python train.py --intermediate_size=256 --extras=["capped logits"] --init_std_qkv=0.0405 --init_std_up=0.0405 --optimizer="soap_variant" --warmup_steps=40 --decay_fraction=0.613 --final_lr_fraction=0.0
Each number is 500 + 40 x the weight over the matrix's rms, rounded and kept within 0 to 999. Layers, rows and columns count from 0. Numbers have three digits each.

# layer 4 MLP down (transposed), 256x128, rms 0.314, rows 221-246, columns 0-127
450608540475543493443473543503548512567407514539491534571520450517435496515545432460499510423551507486450487549489488486482492548495432597518534486518504494503511527448552490561402502505378546485556504566491505485484514527494494473509528477472580562530573521511488442468517449421534515507525461519465504488571470544472545485413488499530445518493518509507497461480583484511478499498458
492420517456465510459475450511473477498518558541491508550512493500498525520447494523511482511544488480575506470531524519494450453507455485491455523500438584505448499514446435552561484469494471535539536501591513490485461573548551479472493433547533547500493480504558500550497497496465532469552483501446463546497532464508471538464523457500502493523513520453516517440455463568429516474512
513495578570530534473439498506541486447498508539543509544545481481488489471506414499468536465438478492452557490456566539536460450488548489538521473494549465522499450502482542517495492475498507511489460458462511484513455551434432444525477514536551488492490502458479485515535489523450499484504488501466483474428467499544591544501475523472503487474456522499522587451480477546478450526466
542465536492447513502510499440515547535509491448499452508487527485550610508562470547481461502525511515493523525496503548595482456481536468462536522451506504535559512618541492427554513505477466509589471508475552498569514487442453425407504495487492508444523484518462497548511448504525508538563527585468555442554474460532545619541504549532439494527483434497467528489515525418563442477465
468423503460513567591418498534514485532474498460457456433504464420439547506589437495543507427555511487492505483593542515511487462514455478466527444499459491521522539588478507531473495503575473534526495489521545498504528463534527527491476490516543395514526537471475563528443492535524428478527493477473455421521492478419499591466467586505472452533428455482550544519476513477520498473591
472471513509581479467420514485489413570504481507515447520539500470520492536510470464529541488594511481539428560509528437452497507536497513475505484479458490486490468519467530488479527475522470447489548458557529499524463508567554494464458571519474461488522506541484497520533498512506488514517490493525491483490532508507513509473465473532491477455478523492529513532539445497407496452566
494456591399455500527549513505511506511456513448417539412467480480518457520528477517503426589443495539468423484477523566476509495515464459495521517446505488511495527497527569452516498500506518499526514523448465477487413441479474506542455496519537489484425493504479506515513534456436526498578509487551507565503546519544551518500456501455542458475547573477505514428482502456426554616511
463533467591548511472540512494493508514492456471527450438436485453515513496509525443508533577539506456551526508547529499503540460553525528539549509443523480470532546530467480435511541496516564452482478534472592482450465465483502590473477521508530543449469506528500507470456517576540509584487487500503498475627545539555562494480523508542534476529493544502500492502505496481508516505493
524545500495522531483526469481481497492511461566440520431567443477482560495489477505509541539505495521451519476516486430514483471422441472522519493454510553484559432518498546504493443451506405510484464525460432534541537511538593441572413468499540440496507508569456481515516553522491476429459461505522505478526483523556572471467506475468526442512461521561539523518514425494486497508481
496512493499476475455467503506500531508521496560459465489493454495539459459505458519486545497501526498499483483470485491509396516479460489529501540474522526441529533497538564497608543479518446537417487494470523444527566484491504520558477450449538475490511454515480541427539630475472543410470524457506476566502502495507513461502521529461516502468516497517437508474513486551425441492414
472518612511510536514558511579484530594538536464455561576517520493538487497434448555554470461534494512494558561479496538577520453512479519462526529424538405495515518515504606521460492526457465501474567471538413535481510569524504469483558439424505511443518585508436565471540483486490509511443549574459434508533498479463489506486542508512515484541502527559482519535537437446529417447475
504461504485464489464546472560563466501491466545519521448443538519465504472539496529486513553484491516451533434558491517455495492486500472485530508490529516437435522495499508545419494547391472481487438483520518482472561596452460466505464482588535529491486489559482480538468514410649451506530477512472478504520437520550504497575476471454458481501507464494560495574504467426452544501512
568527493512468495499433454534437567477513475540469545403402512526486509475448453493531502548520488481533530478461518506490463502501491500553557491523429504340423512541574547577517492527490543552516460492527481551484509585471522490450430351623498503561472558516486512464570460391534504507521485482375519530491550489519494515459525504505481465592529561559556482493610499563396427486613
490491507532484490543467478482505504540533444568525527467493523497452426550598501472469469508522414492509554514536472527410487528480503483524545489565469428445449538505510424498550449489495547579487504526478504482557492569523549527559544454512483504508485542533526478458537437464535523518491482494477523404516508503508465462455436415507395464503507519521583521479513482437419480524479
505381463503530534485404495508524536500491461524449513554472494511502514510498464501496487504537519478485446453513550514484496536521432561511511528494490448440493538488552531516559500486486509416544535451472488491503514468468563506507579451472468510416435499552551470581508501518489508466474478517471444513516536465548513487515446457463507526583541494519543438456531506556496462484468
512456455527468488581596488461497452553490550538494575525549477514494467543519551542519459514500460477516494504464486497515487491495462509500524583465494490520568440479496496526430467497482445500461517494412480524506466463513486489490435616458614484542525467462459516564482554466449464582525546539503479607496517553479552505495445580475507554503458467458497600487451511544469474478470
459495566486518515489527494472499466513534434465563489505488498517465476424482465485581554511499529473488538486466556490449539553488451501576514516538483534492516462539526545585453509452512522537489477446495475473501544538591569515431485458502508401516504543476433507555461512458556474533461511489390469496561566519485625491486519567482497527514481508477484503472463495507560439520544
534469558537458556550475601525467442529442558513533507579532516515513521492516544500470521511485570593457565522552566504473477526464461528502508515491466514468448512482441487476499488497551457459487486499544532543517535542512580496480512483543586495549549484505530508462501484468517490495483508530469525503573555507515379495518504528529443487496471536443477535487483464413474458472581
526532602499481513520503441542473484525511513500483510516478522513562510565474521541539558486516480591485467473533455523478467394421466487398449432547527506518465500596523491531471525504543496563570527485615411486417563472497533475474534421495459468483473460544469465483521565505508495474499582529449499549509498465531579543498506503470489470479580516508524509488445472473508572481446
457504574516537554553472493513583392555475560509538507573503429479541469563596527535486540496547490445493471437460498516407524415443472505509514478546506480487549604498533507372503519562530467562474551440552571570476484490460513564516474540473559433508478495489533501497472545488502529546480503502476529458478498553565473497471460615505461577454475509480506468535490455493433486450554
521518492482470510538468483515515526501528497567476474525525528480427496452502509548561518586534455471483462511540500432547515495466553493524406500531500533481499515506497463482551503445487531493526535468608417533475475461529581512479564476513511547447503470462537544521497492544473468523516483548491545459486473479559445479450528477458587496508474515412418460488474479508444537509433
520504499464542507507525436486442472410566522507554524543535460460479438548516487526455509507577561521475500512521634476469540557431493573506483583500481506476475488430500469444482500483509509474460384474566551478576507515458531491475446498551520452481472500549505494586510499476489462429517536492467502526428525480583509519505552558551524444522510502491499480479512500489515530514487
437513453495517547535515481523451437532481510467478549495534509495461512463437494437477470403553462477571516457467487536534517508446512516532522504561490492507555507415463513548485423540555537545483523433531529591531503529503489462508478509513479501521561552436464431447489467539465476544533515459562573513529472520607457517536434521507441474449455513471521561487503488481464480496466
525512525499511492549514498522572509551539551515507514505516427449459449470507474533542503457519566518533481543492464541472449541528493451490515435539507500491518482472543511501499543493525529524455437470489509546564480460496494508517517524444438519531530539442481511527495473531518500486468534522505508483540523527435495532527489426493576501477509486495537508564456499472467515469498
537561469511450445455554447528496480511502475549506466460521536550532447566489479564504466542532543445505500519492444524493468479522476518575488571422471545455566420468551472456525469498493485506479472570489502473424492448497504493491521477464483491487460524513481512471477490478532539477438514525455464528494587472442476394512543539486516438521526484500475505563486470489652504516551
494513529498454507433545490526409538441495567451465509549441547461509496460447425497522530511541529492470553479534549438461443477489503475448487461493468552463445508491500474472477527535507469447478476423551548482421502522475549472414470519570612547485445531497539509518405542489476560450566512529481530543401463498575507582474531574561523522544514550445497490517505512484513542532560
# layer 4 MLP up, 256x128, rms 0.306, rows 222-246, columns 0-127
453479484406611458554508464515498427386572428505586483540560593436521507500632555416456477540551547432611467433558468505569512490462480465464500528512568428591362529490417471440467446527427458465566556493508467460455613569421519510456399492608451453409544485492463545447506440434528457484639501566481399515452494444468391399546537474536441501563444558574563489465490597603468600506492
493474454501528519519451530454492521463517514568448457534456495474509482489445499488432526525529578512532457518460401556495463461453546584464488523533514517491531479512486467504481462424533569491542488549432475492566555471520479514428484525497489499495504489561448527513470497414499483523608516481548534462522489493484454487499471546509549474454553603494540475482480524535501497477577
476491513508462460609545485529523470552491466419503494494480551510559576551442571500483548478451452506529596483549472542536561491539479485455534526508496442572599480485399480556462503482561506439505440473511514487457478479440491482474529542452466497472530561426480496548471482435455457546505506459529506505477517502529494508536453542540477545507553485522474533492529494489509408516515
527517445529489463462445468439467511475511547491460546415498510480529470547520506516505487483513532495504488483477410466499428501466532484538515537527558469513511499539480497512455542503503452455522533510565434473565495531439484496561484497499489482525542448461471546438454432531436476574480507511481498493565509508475467429471561507508386533567502546452561470513495572484496548493489
476455466423471556514437569489560567541472506504469648513599452480497523496529493504442506406465501488514462469484430466553520554487449557428541463455526507463523469458517491530577507515498480480425446472470490478485530527497461548479577520367491561534510427438487527566454445483503463528473516495442520484466455468509543458508562460557523573446533571475427512483498516558551492491554
496530503574445488497550560529505507541487525512516503494478563490480511466405583471471487546444510484470510494447509526493495484497495495494471500457537398522464510531420455501520528498487563496543492495548542570598444488532509505504433554534536496478506525438564496490487443504506481463500527525509464415511513503458554469475494492532549544527546535517509516543565489452482575561477
524501579542494506539502536553541554501473503512460405533551470504534513503564568441486530479506514467521543511482570487444510537498510506521505514501476448477468452459434460541448479508467465509467476573458511493445509495436518513471480495411530507515539492447511488444541453608474483489428506517530545503508454546550489449540485479561444464496448496510486546556477389561481613543548
586514494519497509515565508490490473524479489505437496464486459491503493496562484492601547520539439507479494476465553458545490571508454423538503550526512491476430524532552503493502477502509518442522464543501433516513543518476558497514568473507481453482467482537463493484530548477479434449551493528508569483435479573536507521489568505571532480513422466544533522486491522514515498554488
571531487536529484496537556527511490435487477489493527508452465403522549499501542461485518538451597459521562471473463494465577501562559478498484467590511454516481427572495452454420495521492503483484594456539527501602471545540550567483449518480503480506443501529487505519503469535433511542461513470488495496508525522402472520478538501518435565510533516502437474468517461472527454561505
518525464591499523499519478441487484494528458474536538522437438464459501432502462509486499430510530490502431582485482554528519472577488541489526508459527559499499532576420545448538523553475475484535468445510541496466532514500499525465486515455521523498457466481511519480460514483439546446514528479414508567438482531523470560531535508494463498514462528540526511481508521485532559494477
513507500422524551497547496505507479482487455498412500522511405486416489499508489487480466471541538539500510483484425559524488528549524484430549488463491473448534428495439497537546525452476457492418496477533455496512450475523482539459482570492549486545516464472521503542503471538475486448532517476522497450504542463461471514474537546522543608500536516529441481538495499596536436546530
566596512438478490462503547541515527513502454503475483515414489479566490499534485490442540467502521467597575452382479571478523503469482463474517478547533549505547580538518557492525530516495482540517459544526457458557501556485476519491496508507459508508461546530523487521550425397558439479491515477486473506474468457525464485426488545425477507518547465537488436557463504470562561459497
523591573498427517533549475514553495515431482481477525515533438493478565489559547555456436542469571564501478597508502516499603509532494492458495481514542478479473444455546446519521530553479557459526561425510603542496463443526521474460465505505490530502466541518505540432471554528501497530492546480560520534544511399504466533464486490428501548523504514502448484440526547573493467502525
489481530490484463480501485530503541468514551427459497500574540473533586474493460485493454515559488510526530519470528492496523485555528526508476499448460488478479471509574510459568532533518520487530467562477513558492470530535491501452541442511562510522491504423472490511545546538440435539520549512492511476495445505458516483460540510447483455521565472494550484482535522479565476548535
445448546450471478544444489478507488531488447510488408484491494494541499561463546457449540436531514480511483552500504520436491497472534501398546459478540510606488488478461521428469500499570427428536538495436494547540526444454441452544473552498557543469480526443473472522459547547553547517479555435512528510514485445527457430484471504505462466530527516482468489515516483456462494480523
480502440497406440398523464499480483462518519484566482480518476518428456488475485455504445533445435515469476458472576521441460549489498486450559475537527455513483531563504508487507476478496462435509525492542452497496508481499524498554563461555505512520521477416527531579456435488506490508540479451446462480550484418464455444515505486467534540432578516570517500485477524550503489558460
537551481501550494540553461513461450452520519554417483462467497478522447491445509430487505460515519586478481548462511550533502511467547468468480452538521508536512448536545410410506565449537532513484509453529529506464482509532522570580534503508475487586493468555543504483449508492499470505500513504556526538505481428455495511521474506470552477513578536422523450435519398495469519546496
466475481533558447476533533456466490550499555569565445524461527527498482475582501452462510488464539538499511583485489541496530435504544524494480546458540485518515455566405532489470479520607514492522467519544531497486508476543466475487466556499523483473525445452532466518506528510557516431525505446473455493449398494505529492483508433487544554407499591520533458492535511508529530497498
476527495523489456459449469490439458506492527542512527525535490448549476517463490502515585525464506539466469446534541500506557496462522474546531579580494465548484514499494583505445555509507582536490470543504547453469518465525490496501556523431493500482547524444451444524433564513560533488521508564524531451539487441515483412508484538575486537471562457484511523522534564482499471467484
548457451538515474596545483541492484460477505471522571494553488571536497558478563457504504458528497522592473489519519548486467503525502486526530442487474568589495428486504540506495508536518548449474559537474457487516511533529474528481545539567514503464458517580527551512456536403421456487502478457451488527448448448502543453559489477462505474463503473518508473489484547447439476492533
541604488560474561464540443509490481467512487511517522491481492558489519471527529569459532452461529546526460547506511517498523470504544510531456508483561493505493467420434522491556558453579422441436524492486493546512485541599522553511531515515446547518494528514524556461512492493527472525516485520552415595533494587478500514460482534454511522468453450440603430481495520435460528512589
425502483545471554469515553495540470446464444511466498433451501576493531430525588418445503562538528522507503425512486516543494491563484450542500509436502426580550552494557547474518540461514499530463481522451488471579514449446533564484540496560516492555516534500497504497460481477536464570531484513485561459494513586420530534477528503509445523498527609514448603435546470597525532519531
458493483525521462518494541518509518499412570518455421482478467535473479521473515413512509488496419422492458497540484484533554473456518492496500483479442476503459527467399471492582425530549542529517485483493477574463528577503447551540519468499405503513551478543547531499544513525471455534436503425475515521472433488521520528468531554518561441472537531442468485483510463484474562516542
476486543459489540518435476498481539566547528440504471553406521500460510514505485465449503583549453493442451512500499485538516562520472464498513556482518437497444521521496539436571544509422469505499473549464451549534459482434441512495471502542448480515583435485505418466403558449516521462519539553555497539431551522490441451478477458535524417442532468527494527542618444504541465575541
480497504550490556466518450565465465563525473597473500530497521498574490439537492516464480430442490528474429534401480489551537480457528449538519481517514508574432548422521558537574483556486483489520429476434541550496451489551483457547483477506515482445541464447491552594488581584594467448565537511467514478500453523509530544453504487568505517452432486505559493459375537514446479483504